{
  "num_hidden_layers": 12,
  "hidden_size": 640,
  "num_attention_heads": 5,
  "num_key_value_heads": 5,
  "head_dim": 128,
  "intermediate_size": 1728,
  "vocab_size": 9508,
  "hidden_act": "swiglu",
  "norm": "rmsnorm",
  "norm_place": "pre",
  "norm_eps": 1e-06,
  "positions": "rope",
  "rope_theta": 10000.0,
  "rope_fraction": 1.0,
  "qk_norm": false,
  "attn_scale": 0.0884,
  "bias": "none",
  "tie_word_embeddings": false,
  "parallel_block": false,
  "init": "normal",
  "init_std_qkv": 0.023,
  "init_std_o": 0.00469,
  "init_std_up": 0.023,
  "init_std_down": 0.00285,
  "optimizer": "adamw",
  "learning_rate": 0.000717,
  "beta1": 0.95,
  "beta2": 0.98,
  "weight_decay": 0.12,
  "lr_head": 0.00276,
  "warmup_steps": 303,
  "schedule": "wsd",
  "decay_fraction": 0.918,
  "decay_shape": "linear",
  "final_lr_fraction": 0.0,
  "batch_tokens": [65536, 131072, 262144],
  "max_seq_len": 1024,
  "doc_mask": true,
  "train_tokens": 1290000000,
  "max_steps": 9725,
  "dataset": "wikipedia_en"
}
Each number is 500 + 50 x the weight over its row's rms, rounded and kept within 0 to 999. Layers, rows and columns count from 0. Numbers have three digits each. The size before them is the row's rms in percent of the matrix's.

# layer 9 MLP gate, 1728x640, rms 0.0318, rows 452-488, columns 256-383
099:463508455510435442439446423514457456534516476518509565456434427476428539452449551487424375557521511462509497450502428509514439534512536431386517492515534406490541542459416499531451488489507563398484487560381540515481443631486528382514544551560470490458522469439461514464553459514381519491533490399584516528410610558457557453507449518518458524532564466465462531556425484427483495529539
103:472506500378466548504467448490475423500504464465457520415562473479522458526425493570549552442485414467485568521568457581537448478537523538495528506476547422574508537494533477503532491498439474459475476479530468556462534389444532532536511539492443434530516635479479529556550550476575468518502457465465552558467495481438590518489525542495446576442550506496422566503594453482448556497445
113:546561510525484513586479542490571466535476487618495409524437468379521582352550460561413446512488470562441462574467367462483490576458530449522441507546559587434438561495486469428496558486530484471526612534522513517461544454369521414504484514552525474530512515555496450538481491510538448505439513523424449573476431493515431568476576551508419549525454482459528499491401499476491565473510
102:410528494550511419565566480467559486503527496507472515479431514501515542416597458520493428552510572550463469442485517560450461468504532545506449452477463495544473508513475512461532440556511502478538581509506445498370510432552507495566489574438520461514524530430515478410405492485461489471542503543473560454533470544463543528454532506472482500531532435559496550507478462541521487433566
101:517503496498467482546523567486368545540487387538477434517517427471433489503554508723512517462551414535432465451432539460551523491456502496525539436465603466554378527490467526461481551482417631439534513488512523488450452586556499510461435583524495466505439492424432468410485474528402368485536512415466433496483515456477479485598512491504466550482502474498412565525469559491541561471500
102:537504412497522557567474441487445453494397559544545495440499457475505602557490506544569499460436496572535464590542494472585593449562423465457509422570577560434515463413461455388395554481424513511511481443561519459506546538509538394538452586508481476597455526454427481436459497464402471487429514552401503530438479426495526455557524547459444526477544581616458475520480515560508526496490
103:469525485545543446527550462468433533586519499548521551521546498458535591457524468510497548558495445471509475563491517470435573588562445460472498514603455523537541496499530414568513599553526670595550543461447510349529541511496467489435452498510471499532464463425498487476536556458586520492467413512442502531450441543486454450514440571556429522437565464451389533535525522577541491445443
098:490561470522423566519447478555430462529522497589574534447424508521458545430463444510528449450531445523607523453435461496487562558452501489505533474458520527494469460627407387526459567535464484497539531457469470625571492384487495386452456538461484526479534431508589486485558603504524495493431397527432469444475484460562528472389526562458478427530521511468494630490465420509489524461474
093:491499530384479501447500461547584468522559410474555553588434448483463521608496460495506546540480480523490421428543478553501520531521521406453516530513391485493449509556487493529529556460451518449504479544549498562489492535512459512554564494453434506462517512561470485528439397484495544568593518462511425524527446501480448485516506474493467516497370489490527611470382631449504437506513
103:513425443435564411542446542531483457534514402538521410559573477478459518425528518474537502510370614549569479450583491436497452498409441492476447626485474536503549454362477391494529532519437419456483494489519497500411384419465482431596546523576414473453543481583568474491515520447581523473514520378480525507485496529619568472442475582432566521409473426539471643496439583480485500458458
101:546495506468585550436478512458483513517506580495579483577501459573571487496550512508503475568464604563491505492472502502477426545486524479470541440579443569477573468478537482459473502465575450452443484499488567557457469579562490497650430441524437462441591464407568526466493526516592440454544599462617562561490473475535546428459392488505476534454560495409444447506476493447511460534512
110:499513559596510504474529502498522491501450499513499453490469440517575459568486546531571461561549519501525482532568505581607444342547491470496552512495495500536416554552525575459479559487504474527524549592468512464496463470463507555442464478479490485560495511473416552576578482527510555519530473479445455470490613512459512513430550495424531465549454445561480502432549580559545513480535
095:554493540517473482529425481390519506554551493586446393572501455521507573545517461479521452387608605592539428476490496473535505525530490510536517422475508492577557447566500410491535512525455565502458598464394548439449524499498464531483621518492486513483454491432519543540455467580406527409538627535500533395481427573560494489510434463435523530508548523462574474484477408507529439508493
093:493386551491591586555433512441580535475588591556452490500425464595481464493545511445494466564449511510468500409548534487501579544488459449474529550472552370508428532477454533523468547516503559496529587533337432507483463489416601429455550520471491535485554471513435542538433491525450516464428591404522486536591463592525447486534482499478464514509557446534494509474555522436540513457448
097:489462520542518565484538457492512510506609506521550404469517463481567500515549510499561516515490458499517564542410422542520464493587501432476528447538519465457424586561494512447436463546432520589502493527384509442420530423527515489549461574506431520512464404459438536572452473471520420451519559517478436457498550498520567516488516461499432491480513475590422519499552492512523508525455
103:539501417480465510505466565560372437551460565493447519447479413468580485476487448510496503481493581496464430459541486528530586480482498435566493495446458541418434471491423384470482537568516509454521550601485488445480528535409570495536488504516529463579539429570553494471497513497398435513455555390556482566499489507506529529506509426503493465576434546479516506574509494430482454500513
103:492525462465532567574458512517358538514458553521547481440495507497519449505491519498470592561557500350458540507516431567487542502472529479485449472490572453572457590485544482534502554547461459448495405404550463513498546483516561448550519530433496481433513507507522508483478522414493462510458486560388404500443434568474526545455507514423515445424500475508450428473457628488410545496528
101:510567493402517475549506418590415583429545494517485423482436468473479542489446402518567540480502498537476475526616496457432545511473468469533455518435507517516521494532506410551501446569531424465584511489525502467387480525543547507600518504467426536490498483548476536448520469452432560508466513543464550462484558503527551430490576437492443517551442491443516532473474467527430503514525
102:551487540508560427490449553446459540517407462522444428527499534427539540469457516508531471480476474466558530528486517535511462558555472471477486525527493531428565543547516526500582547518457494352483434450417469429498538461458567448489440425617546431526410550491527547395458502458540516547526466477556487559509522471537468505554521532471453619537480450516364494454450529547407539569453
098:445544521510473575509463526574584463607497505501434476408423480545532488470510585546477414484488480510529558439521490515583438478565493504560511472531598466568540439548491437561485662456446562467482506514497556495530432525473429514554522468572480497500486490504518495492499437530441484508469547534500445501494485589509489448554503423517522535451462537565519557495510486499563506516481
101:470422455484563436463455530522434401509423557517559505494518482474502495391517408518442546571483493494536504505526563505546489558521517446549570480502573471615461478497516409588447511488443471497539461510547540483489520512458436484551420551617494432485391537493508519548489448425489477511537515606547519504491531427470475453414470471463446611500568523532394505527455545520507508437409
118:543541420509575499441448617477472464461483437546499514485504488407434573496539423482512580480471520515602512512463606437478516491458514509468474409543439571547483505502506534502484511530463556436432500549518539476454531488509488376572522564533488456572457505492413524489416581334448533483482478501459452532308500532455569542518413544541437531491526540498553555425458438531497593492467
098:476522537410494490480443480395562407576539498519511393434488511565554551505547459583498533469429515512572416462490557488509417470522529460515528577489453582590503521544492479504517509520585486467553503509522564509479545498437455570536470460515463413517457512459573494445519484464415476503494516445508537467376421535414571460458544475481527547524611497473502610494491484486542534487421
101:418559506529538464489611516625522413425461480501480436575456519469479543463599481507503449595561426460446585484502430567546545418507576368434475493483521491563511559605487448500486466448556549426451471543438559534480527460505508442387467547517513556512523515564404608499566491424538509473495456436467607497491525607541476491455495569537557437421491483493412501454444551502581527497452
103:525551454465539489553532481593547484453398511589482561501481426475451528574585480535501504485466441531433400603499522481598472538426439461469409460554504488493465503444599545474525489594557433467529476575465517454526515414586481507502520501495546504438498506499553498535527508524550455560510500454419535469514452481425489492378485409610516568496510427522527555507474480510551452518465
091:446584530507514523533458574516575436521564487478571478400575544415546448600591555523534500480590439442451475533545424437525492463494453480593572521534508502422554493460462463477478524517455558476531511503506528466509495529489536542462470499468570501581577511479465403416542491562461509448551491476520397475539563513446508475477442496550477541480487479480550497462422545512595514497492
100:568447491488452607549431477493497493520547536410456468510441551575572510462595474558519520502372476429481473430489563524368483533491532528573458470471562513562511422501513512474464550527520562452457502378525538447560510491527501507493678559442547509473490508591476511391444511499440508514496446561484506519458560489508500458395554466499510483496555475540475475473532536506521568532485
095:525548462512541527452503496512518554552481511593588498532581476485427488505496550517520497578446407478468411456458492507543448583480587487493460500514519577499492631485464490522526520551526517473422532492427565574545509498600453477419407505567549552496580425538488506489564490446498477488510353484500507605509495509440442515508493591541505459451487533467516581482594446431472516428497
103:513499476487464481521578509472490500611514625451483519525535524561536410557532469505423434440447473599459498476480518525566401399445497416493509511477521517466532522514537469501456565522494432466569461549485451572479484531527479506471539462509463558505500499535457541520505598500519587531434502612416530431466497415424582543440479475508592463433471621530533590469489614543499516576525
100:438520484417483400629530512419442513511454505513477457458505516447480530516548494505488617503518469528555564373557529472529511562504511513463510485496569405529521449460535520531449598523485540452490506606425560505469504525525470489542531480581544412490453586526489513460525464517528526357498598505398471416461457534456476493550442515504562486497486504592581522498546561496467467529527
100:472528507461435536537533465483477554508410544483469493531533499566510380443490536508565525596543549514541452543514498429451473590501503529431351511477477413504515477426516530562473564537527496558441523411430564504522542480539501587668441470586521506499482544449623519510520542327481494514415493520492461489442466511527437537461510501508521540489503499480425573562462559560494467453413
097:534472453557492512478470509400565497544475465584566455549421426492485465398544423531542453603380423558397566528462477558488544466558497454545539486504435560469540586556503614494494428531493559390475460557528477531552533527519521476548481454510508512474542497544516573460556461574387492522556481439552414497475429489532505436414549487454531547543438477526466486526483480482500491422535
092:595479422472513505515372495538489540516543570519568477523514539484418534507473510471502629533498526544544417552481507368532564423475464479466443512510514520611621445548523453446437538538519481470532552483481630522526496459555452495469570573460392535493534449444498507491536517568409561461501547434540452535544594540620408521477486523483551590570621483429486456434495546515502404478469
099:452354517432536488499435501569404492411424522476426449482510498474511577496417478476522459465499640574444476485412427531446472571437464484492578468472504580462501481492552537503469588516543478507493513509479544466513481469456561446568533538587511452515523518515475625544470549498494507405447578450432503540505520503474495498512496458418537536570586515575450511661476510591438589475524
103:379553553582413352496498550511534467450532518417610441439472488482472501384571470558526380476477511545529452456439470554393495495447504441469479541507527443594590381552512602574480491512523479452490459511573546532483504495492546542522532495421580448505509544531518528486512518479553579469467529603507479534448542477542555517549486488407534550434543542515447534501513501491485597530480
097:507528414529386481500484628424499463550476392531506458528514370569513460524493516575489406528465388461477629500475460507522496509466454505522531534464563491523442555463573402474510522448542480450538464552569507500565595457451453498450435564506520383469452548524496442559570546489539614485463526544428495443516616345560463526461639474521451376523451514391415508551478498655479491602504
094:458543415499506484470450545469555568462489548494460491468433462443535496498436516427555592569432437536386492492486468473525553464487500532511548409531416442532522502414482584426462546459542458417573484643485524507502506501460517462488555622568494425506565589557402498529469499528478419479518547455643521524513519552485576566504502474465486481530561494457419597509568480514525456432603
# layer 9 MLP up, 1728x640, rms 0.0325, rows 452-487, columns 256-383
102:527386456513460426466505464587594478565508488495558441489445373497506515512483466521493554571382449506460517410550512503520516515476481533570549529577509491524513468510517548445490521516472448483474464507484460531500601543531507525518554537561549521505463465450505464441491518490503461567403547479485471496474540441484542531462449495481393477389507500466416552492479572437539539494402
103:510506546671448414484559546525538506408488479446542461484508626520501528535493584415474522508476511543478473544502508476487539493448477535514487458435483455503436520549537482527465531484565581470509581544488465419570509490508450525497456491445448497534476526518486496447477501484482572519537513508498553528516562619498447558464545461442470500578543554470649403489498468495458427590555
112:497473511457499505498511538435419497497457517446512520491561417510488423491528492501550520497521488558541431515517491508629484469511537512459542497556469473537550437353434485527445489503618488455487527533527497501461498484622562560573502524467502568542470531455583523392532478506498450498489583511499590491482605527473540505576498470476480487452525446518541556455546456598483486495477
105:456621545463563468468446500455537438503439461537488525550461500595638471489496567469448482574594544516498416411432493561463457527470453499460457444573465431556445467567512459412569550459518397479490552586437473464537478480513592538475518535449507497505506534520550559559436541588551502541497581481580510522557479583463558544510516538412432448436515444599427517454479573476510488506517
103:529530534451480539519458508570555540485480446441501524416552544524509442551550515402517514596480553494390488487506497580463517463504440455493467499469376579505571573555508513502476559507504501486476500539534401397556458414511468496497487491525519577523462467448485426562440475459492549508479515530468537479454523602567469461494472475488521518512463564524480456488530482483410508471497
106:506482490542509477550510539540505416491557513463460536598526539510519522555557462463476514481500535422389532521528505437568493469559534596451482565505491481482558566526507487429433641400472453528443545498570416436489586421530422598507625543453478493525550522496502460576539463435507578482536489434456488463501532462520449541508485534616452547557486456361587482500433534486484507442502
103:465530517462559591454477539511516469456484440490459454434407458571482435582499432502537505375585642493545510510532558527543448457396575498468550495456536508466418376481515467460494451412557419464504511493517495443516529557464471627426516535516467471539470525490551502584555523515514473506471513510549522456469450434522551569606463530471505498503527617460501534457473529525521539419557
103:455481499554478508524631426535431507456469531516478609434457468443557490444615473527494555512524446498597404532593474568431495593504501504489495415484492442550556418502524523525553618481495472522620507505467492512437409622487539521528523537500460500557559503467531448586455478570514454465495507560425442499475482475588492415440502504504563530567561466515421504512548484562520446554548
092:431504511419451476478493544515422345510554476499480456507514402494510597492593552473472434562498526411566412422444514419431533459612547465503430559603428440465401540519534424495654471468598535517586544522443458510432577497473529454512505451406492523505532493611482510459551471446414525518512424482493480622498581417455476530453561433500494522530429497522479496548472494540603482540454
098:463531443498551560471530439518473458463392613494407461391561478544536443465521509498538445481495474397468466532442489537454622486536540566430524446535490518455518542474531545472507499548590569540411545449544591454491570447523394520513644493412521486571457476560479535462602474596492448592448448528515504502502495418520422560516471478564618487415590547465521485616406481532495462478478
100:452456497455482491419568408562513557532538543482542559478461509515508427547434513486494553535566544438481477492541542425535507489509549571515578572487461499432505436514478464519494431499498533461484566413458562525508557514617487532419527540563461367475485474462520444515508540433538564496584526470501438522518486471524547498527423529530471473563464587488553507499521587501540519426461
099:517501493551544463594535449482530433436476417482560574484511539446481599650482503458433479536500539543457592524463542550429476434520470534454532545446524443494447472502442514512540487455476490553522573473486500462467525554513531430533418483573431482453501467446481388437492469563547495513519570505481483600511432547416489409579553540530366427505515558495522480453531474510555427517470
097:453555559445501383486535472517441487423510463452571554492550512418465497449479474591473520510524426506441451438461501517536462568499439397471498534564428481419576525487613539506511456484559479533529519541445531494436435594537491418539486460495516523462600459467488507450501531474440472518527469545449593485495412520456497444561568465456481469526444476609397501555370468473478606466579
095:511481540527509534481479442544452507553480569467537462486532424408495493559360481511493507447538439445587483389530362617467552433567402507518531512563495441515512504461431420467536481462461512488501503515535455529535537554564436443569466503487480531511535444523581441445459468516541518492513510463437498412551492559508501477486617511579525524512432593490556475445434551540557429437453
103:477468549466518513496506594528482396489524497450423524417436448641440480411406469493513502481445503468558490570595511590509516503424546556529458382458472537514569453500414532440487453535487531529540466496521542533464491387491457567487530512494435527556526523534563536499443430464417517477554416566460532489502457582546524527564438536353429475558479531458508488470484503458463527457513
106:554468555448420532403485465504570546532505488494583493490458510408476430392528448437534468503496617506497437509558537495386549491503578528465502545541459475503389438491455574440523470499467586480454482463463591564494478400447509440534532492576585448473586566427545552507546468519461484470507509557482418489489585477533532605531402537437529467479497465495524587534494488470485503542573
103:529498428414501435382498551543569482504510529477513506461453409445474422534496449511499517484507429469511400466525427556466478504515469507432490424388569513645576488567481588564476471608454473444462548527579462439443460578512548532556485532490473506482531561493494514486442510490443464532535477530448428540477444384513525557443431586572509438521568526485490525576464534519489626419487
100:480499515557475528530518562447465470452471470519473559504466489484516514328418417445596490457521488589480446518448486511403534445462461473476438464384477493484521571485506531508509538481471481507433550537552458491474531458422515407434463591539532503435470478574453560529524464516512510492462488445562462481528439528459465553454363640433499458465449473582465394560474546555445516470540
100:559542577477537480529463403489601452523450465583463496534549529462423566508527503512531570533438436424379371471544519435623575437437568661546416505578542494479495459548526394612583499526539590477510457471568508482512535449463396435405439480530520478451517492485520476620453506530579490513531531505513507479429472571572431505507560468499503497398447486488518504461482540527520522520475
100:498453449451563439540502477560535489474511346418558494511560536501521478583507463475445603514465474558537454491471568685587528514487502547554481505416440519489489535564439513468504467485559566577431539496447525434430455570505414453496516577488439539531416559633478565486549501585574466565469400524463559450522485458510521407594459475452436428479523526497431439534548488563491499498459
099:396467566534477524632535488485424501511487546541449599557565469436513548586473401495467550514490466523428556475484448541467479509584473524500579464549500503598623523496435483474491530614467451442496442605485491464477594601535413565560548526468455458502429522489434574514551474454543517493459537470483547535498491521524508417531587517518564443615472576367440513572476512505540522423426
105:535468507491562444585443524515516494493506509501484559447555566512458602423543534589534515526429465517498472519514549455488549600481456458402532413537406565537547579431482442540499520568490564514492497561497489453474541546500388369565587458519438434566466463527502499449496514497514487584484547472502494515236555516468533469407500489414499485463557482531497551512490514574409592579450
104:499525571429568443466582535613560451484509473462465505524435500319596667599507460488477510444418534427488458409487550561527512513503524473469543487428453507511554458549524562540545567519583540414541453529458543488546402575437514511460404573465586458530544533504509571436449511490573511468489514435534619407524514573423576549464557525483537471542540499487557579454461526520503471540503
101:497492611498496473531516462525571492454592402605627581487477541529524522502544459441466513484527595484520503509569470436508506432498508500445479551472435463508476582482448487562524482518508420437588518510475464598454476439474485485486395586523499577437533401559451513494547531530529529494561497454522580421532564460505596493415579560420505549495470498479457518496516517521490501479580
104:463469522447438548484554540545532477429467343585474543444482445439471481602427413542489558501483503469430524463542508507490472512559527509522470534469496559585468511530572529466439421522479480475551460479443539464463486545491521547498455616587509449502417475422519498401457516540512543512478562506540513492493596586455533476575533469466479474528451426504566551440453538429517557510466
092:567398518507530546471518530481423486509457499570521474524539585522523519521488395494529617554457459585533470566637555513430551468466445428498492546574533468519529521550542517484574524554499367507566516487511537538554529445514480516479507534481511485535469508485427467567457487469496552502478554518496435491493473480486502528505572464461470520580523521474410535559466446483580499538526
104:538562497501544492484434520543482496524494540443588451424513437521611538514486460558440577534548479542480467524454453558464469545413425472475500440482538558595513418541471488535467357454569528577494532478498509519548442532500550539554503597467446497420633499556593505344527479546523578519486577458480471513559518510617509537472521532534505494492479478525543507574529483505511485451368
096:564514456500470480546448536631468507502511487486416482456506554522520437486463490506459507462458606523524464557502527610432451496428513628526538568522438444500559511505429478521333609529389422438379439555535510533502415449528471501449487500602579496487436499472552441444515477494429415508456447505428562549459458493592497468476579555558530517461459559443472624498449600468465578425369
102:534494450420417484509476426439437500456486556559464526419422483587351421547497506544563604441520432513510557486550475507438485478532479463543457524410586551351474508373442452520427500488485559494461500438482518469515449689553524455485524432410572450471555463450562482560528506451601566445451527601478532460477481495464525566476573532554562549538424502638546509504506538564562480474464
101:390531536468416500462536535459567480497458516447448505548446432393490536548521510508438515483447532559521590461492441489550571472544629558474506466553449534481428477492550463485473544459487443485462510463539494526437552463504541482451605476566451501543449457480608535526481533520470498464427523531465516518509559543477471421569465524571479439491402569466459495501447408393524493514513
100:473532497484481463494558392493507395427390525473510531449529548455411547403498540453572465460502545511453549488481440518519564442490498532492484481589475617490579428425441618449403525489513466493477522496500431542478483563535630495477535590531494372574520530495537478474425495583431523422525590417391417501507493546544489459503495544407459530553575476565486552509445549593456456563470
096:520518553495554539495479492521469441555531570425517575476479469502562450563607558397454555515525535536383514509513415508531499516468607448487358547547520445516399536491450451443516501528518458420474506529457485488466457577476530544459486394580458523504441447479469449500591597397510452483485600522509522576561548540571474488512408412511501499412509557546469530492426438496444457557489
091:517537436558497402512568443457443521489469453590527540492558501459573533385536468516528519426521465542555521515444485437540460558529437463573538463550578613580524557504500567455483526534461502368598411544491516444463527546558478534513556480524504349493507600419494471476447435519491434534499493452496359414562556487525489550495532487390460548406560400478604541472491471564608490502480
098:535443480542580564494436455518425552480554509479471563509474494526493520476520504482462504481481473538537438457456497488468524519528539549553515514491511511512435456558564456539528504475440484503445540487520547557448448528430539501449629517473444450573481538472543453457392422505468481537579472504527508376403507461527538413389535580544617454554447523481587458512535474455494555435650
100:486539552459418564440476489517412475534484610448446529507495524557443504539491423438439549522439445458582426519547528528528564510548537528523438524465462558399611481522473530620468544550604514512519469474534468569477555417520508437453508483511481429492568458504556572538441487511421517537435557459426561500465581498497457536526490603399472574450437510459560496558444576568494566464508
100:521499567491632484512599556484348479363516488565523442515443478527484589505514453485537509463488512434476540504437496480484511521472451511455545519676408516512517391535375463533507521528447521493472426472464561474522534505524480531508493489506477496517424447556455496510518466432596513581555466505510431538501516407418545467496549536506498476491507546485510504604550484523452518515503
# layer 9 MLP down (transposed), 1728x640, rms 0.0279, rows 452-487, columns 256-383
106:488508498493395593510518466518439481480504557501522428450525529458524609474445462483523488510542369513517457483477520565462472496474498508477399504439474485471514566565533437489491569514598468472594470448448461549568555487539488460539425496453534472374413495481523569557474491560509477486551544543460529450491538522454462544500616545492515598514479548478514425536633601464468575388397
103:467540481509560513518550527443549434461446427546515465569480507522535483604454399550471477475477566474405556521479465486468627491507463374450587456493558450413462535451431552510471506509491464490529496493418498459515571503507468563501499556427489605377503500436505430487559551514529462504629521496471567533460536522496504445552474437541478502450521557522429576474519536459455475514555
114:523469410468477488474425467419457480417481457531482528483601416543504496535503477389600487358499417479420434508514517583558494505553505505467547532580441432541442398427523491572497467499462518558485437503532487412482448482515547490548486539485401510477441416514473499369502475509527549412517555478560505550670644453514596472512422482512441473513527585592469523475584438468529424531466
103:454534511467565465434520452467532478473460505517481495538568431517467395561544545490461455460501520474521499538485509435456533554477400388474480476491464425570443596539456432523372520537506507594567480544487552541640520487519511511590520512416493401463519451471510420514546522528540497496510491506596525456600587407525541504529484495541519512451574436545503622543511469530387504513546
098:535587511565542489520554489537489540508535547586466456367518510538409560539476460689434586521526509571404568530508480553559500437450488425484575402475501571504473565524497464509462579499432465503488528433448526444424489520541521505433482577449482499465529548451472423538471458506510494559441512542462565537432526401481543552585471534434436478540464528640500497562474564502556559477538
106:549501452515538443501479397471489532515522553494599478588522493504526518484460504415494484560522474509370482429583540493480458480510447465485474537516386486438591444535489480504487523507518467489494455493436500426596467439504494493626542504550504497522509526443541430540503540504622490408424533510457457514375535465399556541413464559578469463533622504537557490491491514510419561513542
101:523492482469484426492470486506493446531461544559505497510495502387542398446473569476490558493442498563517538537465566556481480466456542488480512482559402510447445493555533475488489601506485422456495494511471543561539542495487552562474421488593515440502528481532477476515521469501403523537492479458479526519521449520456522523524472408509471525539529488504458609502527538512530555405458
103:472519471502502447511522505484476548543424506424489494472509444483417504525495579390503429523562456520526513506515512454586458486484508522398507471554467505562527481424462467530464537491493499531454464542548504460567572473398559455474420544533475501521487510458390527532467557556473537526574545421454494587496485500449581447565601586544529494505519480451481492496502441422541502544522
095:600442562497517493454470413489526489475494532527532472582503509390518513448527570528577448575494560602509550528570512492476507447461449512496481402475492537508447470495448528600486507555494537518416530453387484448617568577475472486458442566430465405460486541405509488438492467397477519415419448495567523435462501505466511534500471517585501455463525562444513393471520492564517599433493
100:512558598575433541469555483414528473461430483447450464545558453440538479575509601555361568456504630506540379530562592557500540431470434516439551515532608545543579492570510430518464404548526494440531471555561526574542503608566467459472534543544518466528481488551442462450551507511497490515525494479503579491616494469521553493549565536473430483427553497515498509547452546549521578502516
098:496519537491607457506444423514544510467570560548485497491563455453466533522454569442513502544509396385511479488559501516463457413553525496521515524520573444405485486570486577567452477533438448528477523560529494557506487528357430455474479498511554466494461584538455487501451484539513450526388414503431548378725613484575475509548574527391478483534518507539395508557497529480545482474504
101:504465539522480479433501494412591527468445436550523500532525453451529390498440495516436464489465477481566434498454486522547543533489567461455556483580489504508491609556551467465520566521467420506568510550503599524497493414443506504456485510531434489509532565480503545542430484618548527500587413428454565431516482519500506497454548446468525416527511441511520487488451515569522463498571
094:537492473507503491508387485496522480489470517495468498456501520565525444553537466395531550498515502603494459487364625425458542496500399483514551426423448508552497499506479453448480615608519509478420589426471509540464432433609461583519440523571517457521529633474519476551530506501542504478545529581533455505470473531435550511586508473578484457517566516468552558423558486458505422600536
095:529528451474499451545449598513531433460557529395465485566518554454531420478543511565448442551513522491373460592503538428513409521462468491418506488479497597513538545510507522531507473524530393582504544507521512461574454562479505565479522448480461568491504532459487551499530575611363554509553481517499473426648529579437533571482596455488482552451615478425484531493472550450449519503509
104:480555449491451546537383474425513483497456560476499512488564513530472500392410495581503469476380434501574493511465497578511496583543510487480473471501495540592485523362502513419414531563490495493465480430523454513557447474540374508512466522475439493531499426557582459529463513413466485421481603435462495522517555486533439531523464566446440469533495540488354506537482478594489461490453
104:514510415502509534533484501511560501451477472497615490415514479500428464615448590536529415451480483452582572462379459487391527529439459471534481499525439412571376509487593502450418442469389475570435469436493484577479522406496516544452467455579469545435444512383518520521552536548510543455559455471423562524430461510457561560531485486547558578428478371569524443524505549509447530511561
103:438460539518401499499539470462518460495523588598421547483523462509473415424567487237495512590553386541503486515498458474436496471511548486558522542479607384501505507446504468474582456463555588543532536595508435571527447447502462474410446519498443455465511499501450454525485457465535546515497482551486439484647414444553482460478496478481556453536507589470531648483452506531480429521509
101:526451478565468493505505500408434427539465578517432467512538531559489509531538472564474432596487519548433557512498452441519545513491500539449555528542549478541468517459462453415491548511435578487481496513596512498489504404461539608423561453463560539554534561418574429485528439568475517524543603508524544418497412433557561478453494406458504576597522412455488565515553537586509485442590
100:500497500530505584574497567537474532486421418545486520494604545512556453538546554495467463478458547412437521450434495544454559526484516494516435538464520541457592503616535532439530419483635558540521506488597469515566446458484568469440500541497404501495504536572480517474526554560448470440557440574548518520452460540582399476577553467436496524480407492535469501421432472459507475476424
101:484543482491580515471511492582456511533599555496456447501483506511529501417464521509458371534442539483526558600533536516528619482488456474517439545407589535453458505595492463493501545489524372538480446478497565515431476614453504449559465501579485569417555500430512552448502422533557485428495498488492550450556570499588459553516505465540455590508451434462472513492499498516538520584559
095:525523543452488546490581504531548399466463462581500500488525554466519520517623486365454461509548421514550485516454516443552481657506433497498460462491509479468541613507438495536494473474558484520457477518527504466449481520533487492437583493552533450545527418563502553452480501499486503421458517540515535527655484477490494388438480476474470542497515490504529523515559511485493537468479
090:499461495463429477586504514537484522484458535448507479476636493647572453530439523170547484531512507460458507599510427551437509519550551495557517517491647406488500476458489466461543440441475486545505486519558522514500488496417540550450529604479498479465557542471510517481548497606593528423469543539480532509859457536600494538529482451504525485584483528443451485549480497522500459490491
104:524524540471562541541506550547562384465481573486440572520517491489502565500556475380449526488389476542500397565510452458472571573454511495530492473493522482450540543536370545438495541504528450414461465536503435561463489458489600471449599548490527515423473490549534505453538550423609549470475581466541516436525480534410538486497462513580468479542530397390457438457580465539478485480529
099:498432411469503451495530500487449428505519549478474384434447520396429526559486554484489534541468455548429493418469548476456471481491496466567556560440478527534496535483567535512486477543494484606447489548586526539434491422495497466419530567588433513439414472503493560513570530511471459540466444428505556471519475467458681515533485502478515480444510559493455470486415501607396414444440
103:495480449501504448454448493453482441526438481381566536449469503520558617540541456492506490603528478428498422520402571558503533553428392536476543379445344495496478550492525505407436566584566546573524448466541571447518428527416511472426495526449566510559554493512511459491508461451514447492512480525524551518320574462477436508454442490467515451466493507523505452502407531497460480487564
092:429427445553530450544541529503574537420444587498531483519482520573478532421518498696489520473501508494549565520541493601445537522528477527519508503561564433560499468427412547511473503502492487533518576499582529482624512458464486503528450568562508400623483466431509458460558528516538519460486551466481474462358525512499536498571475501423535425545620447508509434405486607562444570509559
105:553543527477539485462491567395493479548473480665517446582460505581448436601438516539594401561463537487606427563496431527498562489584490527548488501490481553516531454555473561470496463485552491555526542532565503486528518436421438505586479514550541546522511504474490485601498394598417480452518559581518467442468565480529519535460481523547480491565457503438471366497421555514444463451518
096:473500448475496369585600471495462460590468569598470502459489470547560534524412537506467487506502489375514460514451403502532507428463399506457488529465503467557527506521484515516526530525530639471584482511466522552470518526506527458484538429470488455545489441468514462444417471651511574605510395525510479499458464450391459495556478497542409522554489477496518449510508599467576508486441
104:436453508496510460481455376612556415517401478535570497427505513479512495546525538328558462376534525492522526460413522566499542518501511437526377479556457450475470534434475564445488537472500473490539558483533499509520512402408461576439533513470505625498592506494505496451500602397558546546530479486582475612562506469460463528429517518513472410556465493467488445493517438442444499506474
101:463539562487398607502436454472541513525499529505503520499568439474623475451489543451517425566485608531468525559447503504486522448455473437580458533476442450411455509500517543426437476440468545485501547495445482537468489478562532449512499532536509487487410567477570532532467513562428453603499523454536494529644596547504518418458540563538514479537543507420525466489461502525467544482551
100:513453584527497466505484528527529514492520450448519463587536566510515436515504370476535475495509576541521468488560537496488499383505448510465500432549489462480466558410495544483523402519528412511518429460472476408555508544539437475526510470567584540548528531418482457452439490605463423556508494605489532493635515470501454533592417527469542478487507471495514503556477564476511553496516
098:511591485478453537581504383552541531583486409574501461521462597500398494520509473576471445502478428483573509454443547544523502373521488514581466465465480457590502481616523494607506425537466504529504509536513561552476557442524475484530501521448439554474531445491497465546412527275558489419485438544404508536425482501534515588522563536465504444444456537552485595525491526537418574507562
096:428416399481514533461461433438532469397566512391490479490505492583448499554513467452500520520526513484526389511505474554568535537445512504490562462522575555498431466497472408463541451430481595462493482463450495536495481407499498380415534497445472575510431501418475551537600535401451442569487488415591559525375549485479487567470371549535544532417549558479415358467507495504476445529494
097:532508505520450427540464459488470490506590494461474507483549454565463501476333438593520531479455574481363450561448568548530560486522431490568500499508494477552548409549487413573496536459491596574510393508511453552472431524495447410486518486503519385481424500488443545516544567511478473520491533507489576533558651530596535397570563499374513562506536446459390504535608518463562577607455
102:510502499581547418531491512539469542550426474499494528464448522426516520474503548420529508444565413441564419439400425403538514501601479448452465557502433508459497464454494552466500538518604480412514409457444484599410511511463414573571507548603441562553480477415422457483468472494478574494474560496556511492504465499495454549417573503542501516423571505569455432524456415486501374398535
100:489444577495436594470473574435472466457578512499530469558428564546571546517473501591554459525491463498511531468508468601465458495481604391543488531524564450505547546521441462454482497456594489512520566479460469471443553483529512530482496497559562536494520539501481461475596463484453467515454612497479504451540437523488475561549481481545465448518590435466505455633509350451501471544487